Part of a small language model's weights.
Training: a variant of SOAP for these matrices, 142M tokens, 2166 steps.
Each number is 128 + 24 x the weight over the matrix's rms, rounded and kept within 0 to 255. Layers, rows and columns count from 0.

# layer 5 MLP down (transposed), 384x96, rms 0.331, rows 186-221, columns 0-95
[[130 142 130 140 119 127 138 147  80 103 161 111 135  93  92 138 103 134 147 102 132  90 138 117  84 115 155 156 132 153 120 116 100 112 139 127 107 169 154 141 133 149 143 125 124 145 137 135 164 114 135 166  99 121 132 102 157 136 126 162 153 133  89 124  96 165 122 101 104 133  59 123 114 138 155 118 114 131 145 155 127 115  88 138 141 113 137 142 128  85 105 173 114 111 137 108]
 [155 159 138 124 156 128 141 100 146 103 137 128 110 157 102 133 131 113 133 133 173 163  94 134 151 156 142 160 151 122 125 121 168 158 152 157 130 173 109 138 107 129 116 109 122 143 129 135 136 149 147 128 113 124 115 145 133 103 145 113 133 163  89 125 105  96 160 149 133 140  93 111  80 124 131 138 134 158 119 169 147 135 115 132 109 147 133 153 160 158 134 136 166 157 155 109]
 [ 64 114 119 128 105  97 134 160 134 134 150 158 157 135 111 116 135  95  84 130 105 130 157 133 107  90 121 137 140 121 114 162  90 124 129 130 139 115 122  99 134 117 142 162 119  94  89 144  93  72 106 138 144 109 147 144  92 140 160 156 125 122  82 108 100 156 136 136 139 125 116 116 124 120 109 133 152  99 156 135 117 108 165 155 120 168 109 101 115 115 172 137 152 134  83 144]
 [135  92 123 124  67 147 180 119 149  91 125  57 108 125 138 101 164 147 136 116 149 190  88 123 102 124 135 181  97 118 142 140  91 115 101 126  95 143 148  96 148 128 170 123 135 138 110 128  82 131 112  78 127 135 127 145 131 154 137 122 141  95 112 147 125  96 124 140 134 130 141 168 142  96 119 134 135 109 148 126 137 140 103 157 151 144 184 150 130 119 168 155 124 162 115 143]
 [166 119 115 154 141 119 103 131 150 147 137 146 134  92 107 131 136 125 119 143 191  97 105 110 135 106 153 105 142 162 142 108  79 131  93 103 120 120 161 156 119 129 140 133 113 106 130 135 147 112 145 122 153 125 139 154 138 154 143 143 141 147 156 104 147 114 106 160 134 143 179 113 165  95 167 124 117 108 125 157 110 118 139 159 109 111  77  55  81 160 129  91 174 116  56 113]
 [ 79 115 104 155 192 101 123 109 150 157 143 128 114 154  95 140 144 135 144 125 102 140 184 117 140 111 124 149 123 127 125 124 143 120 170 111 149 131 101 124 133 104 148 173  95 129  77  90 105 180 149 136 116 136 152 127 156 140 104 149 163 123 138 149 124 163 112 126  96 138 101  82 103 111 115 111  78 109  93 145 164 147 139 198 137 115  90 145 157 132  94 124 121 140 111 116]
 [134 138  92 152 152 115 151 135 103 167  88 122 117 183 107 141 154 120  55 122 107 101 131 111 121 115 118 185 169 150 151 154 148 147 101 139 155 128 154  74 125 130  90  85 117  86 160 143 126 170 149  97 139 156 130  77 108 133 143  79  58 128 107 130  89 121 150 141 157  80  81 126 148 151 149 159 141 170 179 123 106  92 129 131 130 109 125 104  89 127 164 147 111 115  68 115]
 [144 173 165 147 128 142 123 109 144 100 124 130  94 181 135 130  95 139 182 140  74 128 149 108 104  88 126  86 123 154 119 117 114 129 111 123 127 129 144 127  87 155 138 137 142 130 134 145 116 166 127 152 158  82 147 116 133 139 125 120 101 156 146 131 102 103 157  85 115  88  95  94 145 190 119 174 175 132 105 149 138 132 122 126 150 137 141 166 132 101 112 109 111 145 125 123]
 [137 128 127 159 137 129 162 114 139  90 121 127 136 106  78 137 129 144 144 134 144 144 118 154 115 140 128 114  93  93 119 158 110 108 167 135 140 161 104 170 175 156  93 142 175 168 109  78  91 131 163 133 136 114 158 132 125 102 103 149 152 111 111 116  81 117 172 129 156 150 118 128 129 114 153 105 172 101  82 126 169 145 146 137 124 131 138 148 120 129 133  95 178 133 116  92]
 [106 105 136 115  98 163 128 118 137 118 117 115 151 110 112 111 116 153 140 131 132 155 113 139 108 123 108 139 152  98 131  85 137 119 120 145 156 147 124 135 118 128 124 115 179 109 133  84 178  75 165 122  88 103 114 149  85 104  98  88 120 130 133 144  81 103 111 108 105 111 131 126  96 158 158 114 127 130 137 146 128 157 119 122 126  98 134 126  89 128 112 146  92 162  92 115]
 [159 133 139 107 118 127 154 141 102 103  94  80 152 128 131 134 107 134 159 133 105 101 150 112 101 106 166 100  94 137 141 122 134 116 120 103 111 127 136 140 137 143 172 144 139  90 110 159  83 175 122 142 132 135 189 127  64 160 118 162 161 143 118  87 128 160 137  99 160 137 159 147 128 104 117 148 131 143 143 127 138 100 111 134  77 189 109 108 179 142  78 145  76 119 154 108]
 [125 146 134 130 157 150 112 115 134 127 123 158 150 106 117 109 129 170 159 146 139 123 114 124 121 108 146 143 152  96 123 126 107 117 140 148  94 115 121 134 108 162  87 152 173 131 142 178 125 121 132 123 149 157 130 121 110 124 131 102  70 175 127 150 108 140 107 128 124 122 146 121 142  62 110 138 139 118 121 122 134 115 133 166  91 150 120 117 107 110  90 127  97 124 155 142]
 [152 107 158  91 131 139 104  85 116 169 137  88  98 196 150 138 118 110 152 111  72 128 119 130 166 102 109 147 110 138 111 149 146 145 123 151  91 112 128 101  94 120 119 127 144 111 111 127 125 131 123 145 136 124  76 140 150 163 136 161 126 130 118 102 102 121 151 157 148 112 149 164 128 126 144 111 147 146  91 160 106 134 129 117 133 166 148 101 143  96 116 156 112 132 134 138]
 [115 144 148 147 104 113 124 129 117 129 116 113 167 117 135 113 151 114 144 112 162 158 120 137 118 163 137 142 120 112  80 122 160  83 134 129 160 141  95 130 146 105 129 133 146 130 107 139 117 122 134 100 128 133 140 180 164  91 203 112 115 125 135 144 105 124 136 148  99 154 118 118 137 146 131 145 160 101 140 138 165 188 143 161 113 137 139 117 122 154 120 122 140 153 126 113]
 [106 162 158 132 108 105 118 112 126 124 125 121 154 119 161  96 108 123 132 121 129 118 128 113 111 148 145  89 146  74 117 157 147 139 114 145 132 132 102 170 126 149 124 176 148 129 140 145 153 128  64 131 139  64 120 131 135 163 158 185 139  98 101  81 118 103  86  54 105 155 116 123 147 101 127 181 122 118 126 162 107 163 149 156 164 168 132 155 162 130 111 117 153 130 136 114]
 [126 152 107 162 150 165 138 143 106 101 150 102 154  86 120 128 114 148 151 138 104 101 119 124 141 116 136 115 132 154  96 106  92 151 120  84 210 149 116 124 128 135 102 142 146 118 138 151 117 126 140 137 114  89  92 134 154 167 144  96 105 145 138 156 124 106 136 104 127 152 174 100 145 107 152 147 111 139  88 112 135 111 136 144 131 118 133 145 213 156 125 195 133 113 116 153]
 [114 112 129 114 107 148 136 110 142 159  93 148 132 120 129 152  81 151 139 137 162 123 152  95 139 134 149 123 147 117 154 116 170 143 121 134 101 159 144 123 121 144 125 123 147 167  91 150 102 158 110 151 133 142 108  97 126 121 147 105 149 145 165  87 145 135 148 143  97  89  90 112 114  72  94 169 164 144 139 121 137 137 168 132 141 118 148 139 159 136 116  78 135 115 110 113]
 [146 161 165 109 146 134 113  68 120 201 137 124 169 100  89 125 155 102 110 113 107 153 108 116 136 140 142  96 138 140 100 110 129  77 147 111 139 151 150  90 169 130  76 157 111  76 149 129 151 139 184 113 137 179 117 137 101 114 149 145 123 134 102 115 162 123  93 148 124 164 112 117 112 142 141  96 152 118 130 138  92 109 107 138 129 103 130 142 139 105 116 134 130 156  94  97]
 [122 108 146 136  81 114 139 128 119  78 130 159 133 118 140 137 135 104 110 137 106 148 149 151 138 113  97 151 144  71 107 126 140  62 126 131 103 114 125 138 156 102 104 145 152  58 155  86  98 157 147 147 136 135 121 123  89 115 133 118 153  83 134 110 155 121 116 124 140 127 159 117 115 180 130 141 132 159 132 150 145 155 111 121 145  99  80 170  36 139 174 127 111 167  96 146]
 [136 130 130 137 124 117 112 130  91 123  89 120 156 138 158 141 139 123 143 151 141 110 121 115  92  69 130 147 124 124 117  83 138 146 141 113 122 138 159 107 124 107 190 108  91 132 158 114 118 130 158 127 144 156 169 104 101 162 120  87 132 104 102 142 137 176 144 128 131 154 132 125 105 117  80 128 122 147 146 101 125 124 152 143 169 138  97 146 153 173 131  95 114  79 156 121]
 [115 133 111 141 117 102 101 112 112 105 171  99 120 116 127 134 140  85  68  97 183 128 112 106  93  99  99  97 121 134 141 133 111 132  94 113  90 145 114  96 122 120 100 146  93  98 150 150 164 110 117 102 115 141 151 168 114  94 160 118 114 133 125 150 120 186 131 127 105 120 139 115 113  82 129  81 128 117 148 165 117 167  95 116 121 178 110 137 123 162 113 130 165 120 107 145]
 [104 140 130 145 181 150 142  96  99 138 131 109 119 132 108  90 108  90 121 103 142 102 145 166 130 157 153 110 147 110 109 128 126 144 133 137 142 177 124 157 117 108 136 159 130 163 126 161  96 119  94  80  97 110 147 122 135 149  91 130 130 118  92  92 107 168 148 149 142 144 124 141 115 120 133 151 108 123 139 131 127 135 155  91 118 102 102 162 141  86 115 103 142 108 140 139]
 [108 124 120 111 102 185 110 152 152 171 126 165 123 142 136 133 202 142 131 121 115 130  85  87 120 133 136 115 115 164 136 116 105 115 106 164  96 117 161 137 113 142 113  89 118 146 148 128 167 165 119 131 127  88  89  96 136 128 144 150 145 112 149 120 100 104 126 117 125 144 122 165 105 153 120 131 154 111 111 110  92 136  99  70 189 121  61 132 129 153 140 101 172 142 145 112]
 [154 167 144 157 117 150 131 110 114 131  81 121 115  80 186 152 117  99 137 160 173 139 120 108 143 103 162 147 134 112 133 147 115 137 189 140 159 151 156 119 113 136 147 141 145 163 182 103 126 161 137 161 119 109 184 105 111 113 133 147 113 134  92  88 155 133 166 165 113 121 143 164 114 142  91 124 120 144  97 100 149 136 122 171 137 170 109 136 116 152 118 137 128 156 134  91]
 [151 114 154 141 100  88 115 196 125 106 155 132 152 133  80 107  67 131 145  97 174 164  85 137  60 157  46 114 115 122 114 164 152  76 137 116 117  93 151 151 137 172 168 168 165 120 124  96 120  97 103 124 107 133 115 136 121 109 136 125 125  74 126  91 146 145  98 117 145  88 182 112 139 121 139 142 151 131 134 108 114 100 162 171 121 126 148 119 106  96 132 139  95 135 106 103]
 [122 147 128 112 121 106  90 166 102 127 118 129 138 159 153 122 107 154 145 112 119 143 126 162  98 107 157 122 123 130 115 101 141 127 121  75 106 124  85 112 121  95 169 131 120 123 134 187 124 136 175 141 120 126 145 133 144 109 121 106 120 130  93 161  83 144 120 135 127 162 127 146 112  91 113 142 122 128 120 115 102 161 107 147 128 173 131 143 118 146  72 123 134 125 154 127]
 [148 118 144 117 163 191 157 157 135 148 119 133 196 127 108 138 101 165 125 139  86 130 114 128 128 129 124 100 118 138 126 108 106 118 135 105 125 132 102 104 117 130 134 112 154  89 140 120 110 131 146 147  77  83 153 141 142 115  83 121 153 132  86  89 179 117 121 136 138 138  92 108 135 128  86 118 134 170 113 123 150 128 136 105 122 162 124 154 148 124  59 135 123 114 146 170]
 [137 131 173 130 106 142 152 122 175 132  87 121  86 147 122 144 133 136  98 111 150 121 140 108 125 121 106 115 145 150 125 114 145 118 128 123 112  88 121 138 125 160 125 166 120 137 127 145 133 108  85 117 149 156 137 161 128  85 104 139 135 120 122 128 142  93 111 112 126 126 159 111 108 167 151 167 151 160 100 133 101  88 145 136 107 146  92 102 156 168 131  94 147 198 160 148]
 [125 157 122 122 136 144 112 137 102 153 142 141 104 174  88 138 109 174 115 114 153 138 162 125 151 141 171  95 144  85 138 137 158 120 126 143 108 142 138 119 128 145 146 168 126 126 128 157 111 135 157 116 138 141 153 144 110 119 158  93 145 153 128 124 158 160  69  93 138 108 116 114 109 115 113  99 118 114 134 123 128  98 138 122 180  92 129 110 137 114 140 185 130 120 161 135]
 [119 111 139 141 124 158 135 157 154 168 129 116 136 141 148 187 199 175  96 145 132  94 114 102 151 108 131 135 136 117 123 152 128 125  98 151 111  82  97 150 182 144 100 137 148  71 109 121 118 138 188 146 160 146 102 156 127  94 172 118 132 145 130 152 140  99 137 142 110 113 166 123 153 121 128 114 179 122 102  91 147 194 150 132 123 113 122  88  86 157 112 110 115 132 142 123]
 [113 145 119 111  92 121 106 100 104 116 168 156 170 149 137 137 144 124 118 131 134 134 121 116 151 138 166 176 129 117 137 120 121 150 162 126 141 118 126 122 153 115 126  87 141 130 149 167 180 150 157 133 147 144 145 147  96 181 151 107 179 139 168 124 134 145 156 138 111 175 182 110 157 107 133 128  93 160 162 131 160 157 116 145 108 110 162 165 114 166 119 103 129 138 138 138]
 [160 118 154 157 138 171 162 125  89 115 145 115 117  92 186 140 126 167 178 150 120 177 130  87 107 144 111  94 116 103 157 179 152 157 111 163  84  75 142 122 141 111 131 132 102 120 104 114  98 168 154 124 136 148 109 138 133  79 125  95 149 124 109 160 129 142 146 141 143  98 107 130 150 175 136 171 150 164 151 134 133 148  89  99 118 135 119  98  78  90  91 181 123 161 131 128]
 [111 145 152 141 142 143 115 125 128 104 136 121 138 106 153 107 128 134  76  70 171 121  90 184 156 110 114 107 118 126 121 126 174 159 133 118 126 132 107 109 133 109 149 139 123 147 126 152 141 139 151 128  96 138 115  76  72 151  63 121 185 130 119 145 158 147 143 111 137 119 161 134 133  86 135  89 108 131  83 161 194 144 100 150 126  84  89 151  78 114 127 109 123  97 117 128]
 [107 145 144 135 132  95 147 138 131 138 148 125 158  99 112 118 129 150 126 158 141 140 126  48 124 114  99 115  98  97 128 129 152 179 146 129 111 187 143 135 147 124 112  97 162 107 142 119 103 111 135 115 144 118 101 183 137 171 132 128 120 124 122 166 154 156 120 138 152 124 174 140 132 129  94 108 119  97 169 128 124 142 154 140 159 140 143 150 109 130 127  89  93 119 133 165]
 [120 118  87 213 127 118 140 105 121 132 129 129 142 125  91 106 116 127 140  98 148 121  84 114 120 143 128 113 146 154 131  87 136 123 124 148 100 162 111 138 137 151 142 164 139 134 142 154 134 168 118 122 111 155 107 146 118  81 130 149 141 132 108  76 156 132 141 132 101 137 112 127 138 130 194 180 152  87 118 127 142  92 163 147 101 141  84  97 130 122 136 137 120 160 107  75]
 [149 139  62 127 107 123 161 133 124 108 139 126 115 148 140 120 123 144 121 139 146 156 145 111 113  96 153 154 118 138  87 150 149 152 130 165 153 112 147 134  96 132 133 103 125  73 124 124 110 103 140 101 121 147 128 105 167 133 121 108 166 140 148 114 139 173 144 154 129 103 104  96 152 202 123 172 137 141 137 124  90 130 187 125 145  94  65 125 129 130 128 152 168  98 122 143]]
# layer 5 MLP up, 384x96, rms 0.339, rows 187-222, columns 0-95
[[111 119 129  84 125 151 149 142 154 141 117  91 144 169 110 148 104  97 124 160 148 123 161 150 165 138 131  86 150 143 135  50 119 147 135 142 114  77 103 162 107 117 147  99 101 149 135 132 150 129 158 134 119 134 129 159 116 130 116 134 135 119 112 134 121 147 157 161 170 147 116 147 114 146 102 117 100 127 130 140 108 121 117 170 119 130 155 110 119 116 151 109 112 104 120 118]
 [124 109 167  99 144 140 142 134  88 114 150 118 133 185 120  82 107  94 141 109 173  95 125 143 123 185 104 130 144 126 114 103 120 114 185 144 132 108 147 124 133 155 134 122 167 127 130 155 122 101 160 137 117  93 133 127 140  99 122 140 122 160 150  91 126 107 124 139 158 143 105 107 162 114 176 120 118 169 151 142 112 140 147 122 101 142 133  94 125 116 152 131 126 104 163 106]
 [119 129 140  98 127 105 180 149 127 139 120  66 122 106 153 148 138 126 147 102 138 103 109  67  95 120 130 121 135  96  97 146 138 108 140 154 133 111  89 111 119 166 106 115 145 129 144 149 163 120 108 123 121 151  91 102 129 146 112 114 101 120 134 112 138 132 117 118 140  87 128 197 110 102 123 125 170 142 106 134 120 130 128 144 132  85 123 123 133 153  88 125 161 106 119 145]
 [147  89 116 144  98 137 114 114 136 132 148 133 111  54 124 109 186 125 124 140 125 140 142  78 129 146 151 112 130 171 142 121  94 104 104 111 122 138 133 138 124 139 130 122 142 120  90 118 124  96 122 122 128 146 119 141 123 155 111 126 178 143 133 149 123 114 165 170 161 104 131 123 129 137 145 150 123 130 154 117 127 124 113 124 137 139 106  93 132 121 134 115 130  71 113 123]
 [115 132 104 120 106 153  94 172 115 138 105 131 148 120 110 101 107 157 103 112 133 150 139 131 160 141 104 132  82 149 127 126 166 166 123  80 160 151  97 113 132 108 119 131 150 132 155 131 152  71 103 126 122 115 117 121 132 142 174 148 114 138 106 131 139 143 154 134 133 136  76 137 132 111 106 121 149 139 143 127 143 153 138 127  88  85 118 108 163 115 186 155 123 117 108  92]
 [142 115 145 117 121 124 124 160 129 162 112 136  90 158 145 143 117 152 158 131 101  92 114  94 155 153 121 123 177 127 131  93 118 108 107 154  46 124  86 134 140  81 122 117 147  91 125 128  99 126 112  95 152 153 131 151 102 124 153 134 139 113 146 108 153 119 133 112 140  90 133 127 119 119 166 209 140 104 169 135 127 163 160  95 167 124 116  92  85 140 148 119  94 112  91 100]
 [ 60 130 106 136 154 121 138 116 127 185 126 180 104 124 164 161 170 124 112 152 123 151 203 121 150 148 131 156 164  72 141 136 116 114 166 118 117 152  79 182 165 100 163 108 137 131  83  71 116 132 134 136 105 152 127 154 148 132 161 129 153 156 126  86  92 122 168 134 109 163 119 132  97  90 132  98 109 123 111 137 121  99 148 133  94 133 142  76 104 124 113  88 109 159 168 123]
 [158 123  77 138 142 134 139  94 149 154 152 136  90 124 109 124 133 133 144 150 138 146 160 133 142 147 144 161  86 133 134 123 113 123 101 114  98 111  81  87 113 112 107 147 135  76 159  98 117 132 111 149 146 136 108  90  50 148 119 141  91 162 153 106 159 138 107 116 115 162 123 133 121 128 131 113 102 162 124 117 118 121 147 163 120 118 153 126 132 140 145 130 134  99 134 147]
 [132  82 108 126 110 112 131 127 104 111 113 149 117 116 136 130 127 101 188 103  87 118 152 144 141 106 124 123 130 193 145 137 130 159 143  95  74  80 133 126 164  94 116 150  74 111 102 164 126 112 120 102 215 115 138 126 185 115 182 137  98 146 114  93 139 130 189 116 148 103 111 123 146 135 137 124 109 135 142 143 124  95 126 107 133 126 142 107 123 155 119  99 133  98 149 109]
 [ 88  95 135 118 116 139  88 133 116 126 128 130 119 146 159 148 110 117  99 164 171  97 139 132 140 111 142 127 113 147 154 161 124 163 120 142 154 123 105 135  98 119 102  98  96 147 141 116 106 100 125 101 146 132  93 133 117 132 110 129  86 120 127 147 125 145 136 126 114  97  98 106 132 123 130 115 130 102  92  97 150 150 198 140 143 126 106 102 131 111 105 103 104 130 105 163]
 [177 145 115 120 135 112 107 124 104  84 161  83 108 103 149 126 111 101  87 101 127 181 115 110 142 156 148 151 172 124 114 111 152 201  89 100 125 162 141  92 135 110 150 122  68 111 101  67 163 126 123  92 141 120 145 139 133 130 127 154 149 109 132 134 141 129 144 114  83 138 113 156  95 171 142  79 168 100 132 194 155  88 176 138 133 100 130 155 155  97 152 158 124 153 104 130]
 [170 149 133 148 100 138 163 119 130 144 154 144 133  73  95  96 154 129 138 103 145 124 120 100 146 135 103  85 137  98 122 132 112 101 133 133 116 107 111 118  99 110 161 115 143 154 132 131 141  97 144 117 147 154 108 154 127 168 150  93  87 125 122  98 122 132 117 129 104 125 158 150 142 175 105 119 163 165 133 106 136 108 132 115 120 136  89 109  86 140 155 143 166 133 142 139]
 [162 125 161  97 127 119 114  94 144 149 105 102  55 116 169 169 144 108 109 155 113 135 124 147  98 115 104  96 149 113 140 175  87 155 144 133 110 134 175 171 129 108 155 150 113 131 129  91 115 108 137 120 156 140 117 105  88 160  83 130 148 124 112 178 101 126 140 136 208 131 108 162  69 119 114 150 101 122 107 123 117 111 157  88 152 108 118 163 113 118 109 159 125 128 151 137]
 [108 129  97 149  97 141 105 113 210 118 128 158  75 161 146 113 144 154 135 121 110 145 112 162 115  98 137 174 124 116 145 111 113 122 129 154 172 149 124 128 121 138 130  91 136 122 180 179  98 110 135  78  65  91  94  83 162 118 136 144 147 129 156 134 126 132 107 156 134 177 102 116 154 105 101 142 122 109 136 140  83 153 101  62 143 118 110 171 132 133 119 134 125 116 125 169]
 [ 95 124 160 117 118 126 143 159 103 144 127 137  66 116 122 135 112 117  99 133 130 169 149  89 140 108 157 108 167 117  97 130 144 146 156 116 110 139 180 139 156 127 138 129 108 131 112 128 176 147 115  89 134 130  99  95 145  96 103 171 121 105 136  98 145 133 127 141 110  70  93 107 102 161  72 116 171 124 132 120 173 106 139 128 143 144 161 130 132  71 136 134 106 152 135 115]
 [128 132 108 149 152 128 125 119 131 133 104 103 132 113 137 157 199 162 114 133 134 138 116 162 130 147 128 145 100 113 154 119  92 122 124 146 149 112 110 144 172 156 116 121 121 111 115 125 126 132 141 114 126 158 118 146 134 106 136  88 124 139 105 151 152 142 133 105 183 109 166 116 144 185 130 126 137 129  85 142 118 139 109 155  81 132  93 116 106 108 111 137 159 152 105 166]
 [189 162 138 114  96 131 171 175 155 120 123 114 156 149 126 135 158 154 107 176 119 135 165 130 112 119  97 112 146 160 105 141 120 136 133 111 146 139  72 145 118 103 128 111 164 132  71 167 110  96 151  98 140  95 126 137 101 140 143 178 111 143 142 114 122 147 102 121 135 117 127 138 107 146 117 109 118 140 135 102 155 118 143 168 136 102 128 114 113  95 106 171 110 132  98  91]
 [124 102 142 112 115 125 157 153 130 100  97  79  73 123 132  89  87 142 101 116 123 153 122  82 129 158 135 121 167 133 142 123  99 155  75 128 112 149 147 162 121 127 128  96  88 161 147 118 118 130 148 123 133 123  89 165 127 137 124 129 161 125  97 116 129 124 140 163 144 107 139  97 125 191 155 127 107 137 143 121 185  95 127 139 121 141 147 108 109 128 112 136 173 129  99 139]
 [ 76 120 114 135 129 171 124 152 193  98 126 162  60 113 148 124 160 107 139 114 107 139 142 142 146 150 119 103 115 129 129 123 112 141 112 136 130 112 106 138 131 118 136 101 108 130 115 164 116 116  93 145 100 128  88 123 107 147 123 132 132 144 102 155 135 116 135 133 153 178 128 118 149 186 135  89 147 133 132 135 131 110  78 153 159 121  98 116 120 174 141 141 145 153 165  97]
 [137 160 137 153 143 134 146  85 156 101 160 123 101  90  98 148 143 140 127 138 153 140 114 114  92 100 141 125 136 143 137 141 142 114 170 139 132 152  92 135 141 139 158  68 148 123 113  90 147  70 108 116 133 110  99 114 105 114 128 145  99  99 147 132 144 122 115 134 140 176 108 112 117 157 135  89 157 113  76 142  79 101 118 164 167 114 123 145 130 133 124 120 160 141 114 109]
 [146 161 134 121  86 126 134 120 106 157 100 123 148 120 109 145 144  98 152 115 115 129 120 125 141 123 130 134 126 116 137 128 106 130 128 183 140  44 114  79 137 116 155 152 146 127 168 113 140 101 139 151 155  76 129 141 138 100 113 138 121 117 165 128 166 145 115 137 132 128 122 111 107 120 126 187 123 121 149 133 148 115 126 151 112 105 140 108 121 172 103 128 123 112 158 131]
 [182 114 149 168 112 143 141 133 144 145 154 164 158 104 118 120 117 123 155 113 117 100 131 123 171 105 171 135 116 112 118 103 140 156  89  97 144  97 119  51 176 118 154 153 154 143 103 136 118 114  84 161 126 106 125  86 143 134 162  80  88  89  85 120 147 119 155 136 146 117 113 142 120 139 132 146 161 113 161 154 153  87 135 156 116 106 132 112 104 116 143 114  84 152 113 147]
 [155  92 156 113 182 135 164 112 161 191 188  94 148 132 126 127 128 154 165  76 129 121 135 108 162 181  81 111 161 118  81  80 162 130 102 150 118 132 179 143 120 131 156 138 123  72 139 132 103  87  97 116 113 117 103 112 122 158 108 106 156 109 149 150 145  94 160  95 161 105 113 176 138 121 160 170 160 172 156 111 101 108 109 124 146 121 150 127 107 130 125 128  88 119 118 128]
 [153 152 163 114 164  90 147 160 120  96 175 181  88  65 107 136 134  97 134 122 103 142 152 173 111 113 146 114 108 111 156 112 125 160 143 125 120 131 134 108  96 123  97 103 130 119 114 122 122 152 144 103 124 106 170  93 146  73 142 161 153 143 128 148 138 118 136 106 131 103 156 119 172 112 122 140 136 131 156 107 137 137 150 128 147  95  83 126 176 135 127 103 135 127 160 136]
 [107 162 138  71  93 134 148 105 152 148 168 133 139 135  82 158 119 111 117 103 167 122 154 129 119 130 144 139 124 121 114 149 132 133 112 100  86 127 149 119 117 166 146  83 121 116  86 145 110  94 164 121 140 109 158 116  94 123 132  93 183  93 121 113 123 130 125 138 132  87  94 128 134 154 119  81 127 114 131 122 143 102 138 108 123 152 126  61 176 131 137 122 120 128 149 114]
 [159 157 122 143  74 108 138 132 177 115 139 155 119  82 130 147 126 138 127 149 130 147 157  68 116 111 142 135 108  97 134 102 144 144 125 150 119 134  97 100 134 103 138 118 125 119  89  99 119 154 105 110 182 199 109  95 135 140  80 158 140 114 181 115 141 128 129 142  93 153 109 135 138 147 134 148 113  49 107 139 115 117 101 154 145 128 167 113 142 131 163 109 139 135 147 107]
 [134 165 108 116 132  85 167 103 106 136 134 132 132 141 190 123 153 141 111 123 137 189 118 137  97 120 165 112 146 136 124 121 143 115 132 117 112 130 114 157 135  99 126  94 146 147 137 138 158 126 114 148  99 136 149 133 116 167 151 119 129 138 160 159 131 127 113 153 139 129  80 164 131 137 127 125 121 145 118 117 144 129 155 146 122 136 120 124 107 137 118  89 135 115 102 153]
 [112 114 120 105 127 161 116 114 108 130 148  94 151  67 103 138 112 112 139 132 182 145 138 135 106 130 155 164 129 117 141 140  94 136 121 108 127  89 113 121  86 105 150  85 148 109 119 149 168  76 143  81 107 111 145 111 181 111 105 140 146 135  97 147 120 109 116 118 130 154 138 124 146 124 114 145 128 158 117 103 144 204  86 125 125 128 129 146 127 179 122 100 126 145 141 152]
 [136  93 149 108 176 156  83 166 153 161 132 155  77 142  90 142 149  96 131 141 146 155 165 124 113 101  78 161 128  92 124 117 120 113 150 157 103 124 117 126 152 112 163 151  97 133 131 148 140 144 112  88 116 118 111 110 122 171  99 193  87 143 143 119 133 105 169 125 170 129  88 104 158 129 153  96 125 155 134 146 125 118 173 135 111 143 127 135 110 106 156 154 149  93 112 111]
 [135 102 152 157 155 127 122 143 128  97 132 116 108 148 150 139 129  85 128 100 151 149 185 130 133  88  83 138 154 115 126 143 144  90 107 129 114  91 122 149 137 114 114 152 177 148  92 125 167 164 147 165 135 148 137  99 141  93  84 135 103 143 121 120 132 155 134 107 149 131 114 165 121 107 134 157  97 128  77 109 121 134 121 102 102 144  63 141 151 162 122 133 110  89 135 135]
 [157 146 160 131 142  88 119 149 153 162 134 136 120  84 135 139 144  90 163 120 137  85 146 136 134 128 141 144 120 128 166 115 132 119 132 156 125 118 120 124 129  42 155  94 114 119 144  92 114 134 142 131 158 173 124 131 105 131 140  81 201 111 120  91 114 189 136 136  86 129 117 140 126 142 155  92 159 127 141 116 186  96 134 152 148 123  78  91 159 127 126 127 140 105 108 142]
 [119  95 120 124 144 108 113 107 101  87 142 149 135 118 123 128 145 129 159 157 115 101 140 150  88 153 124  96  94 104 159 142 130 132 143 148 103 103 114 142 162 145  68 109 121 184 127 161 142 104  86 121 192 151 127 108 144  89 129 104 159 132 129  96 119 120 205  92 169  98  95 121 151 131 146 129 120 160 131  94 137 154 131 151  98 160 143 142 106 126 102 163  90 141 132 132]
 [122 112 120 111 131  99 127 140 139 148 124 125 161  97 163 135  96 120 114 153 174 152 130 151 141 170 153 115 128  98 143 140 129 120 138 110  99 132 135 101 112 108 117 107 136 151 151  96 138 160  90 167 139 157 100 104 148 108 150 155 146 147 159 158 167 149 118 106  93 154 125 105 130 136  96 120 142 120 115  75 148 130 136 151 120 109 124 111 131  89 120  86 158 186 136 132]
 [143 145  93 100 161 112 136 127 117 139 145 131 133 105 159 112 121 171 108  90 140 147 157 123 169 121 140 135 110 106 135 137 151 150 135 134 130 147 108  81 131  90  78 102  84 113 131 115 107 119 164 133 118  96 102 133 138 139 144  91 102 125 110 149 109 142 146 130 162 166  99 150 144 139 115 102 154 175 116 120 143 143 122  97 136 137 143 178 109 183 161 114  93  95 137 124]
 [162  85 126 114 116 135 109 147 150 147 161 147 119 146 148 168 153  87 129 118 133 120 125  97 127 136  97 125 100 141 146 111  88 153  99 106 118 115 185 116 141 132 114 156 111 139 124 122  97 157 126 142  99 109 120 110 100 135 133 120 121 104 153 138 121 107 157 123 104 146  77 122 169 107 106 144 100 161 146 158 117 152 145 137 148  99 158 112 104  72 139 172 162 149 148 138]
 [124 135 128 106 184 136 144 105 135 124 115 114 131 137 172  88 121 112 113 108 117 156  95 150 121  95 163 113 124 185 132 150 130 143 124 137 140 163 146 142 159 103 140 151 153 124 152 138 155 139 170 125  80  98 106 107 138 131 157 100 128 127 141 108 154  67 106 164 141 152 125 129 127 129 135 123 125  98 148 121 133 142 111 119 154 113 146 147 104 104 136 154 131  76  96 165]]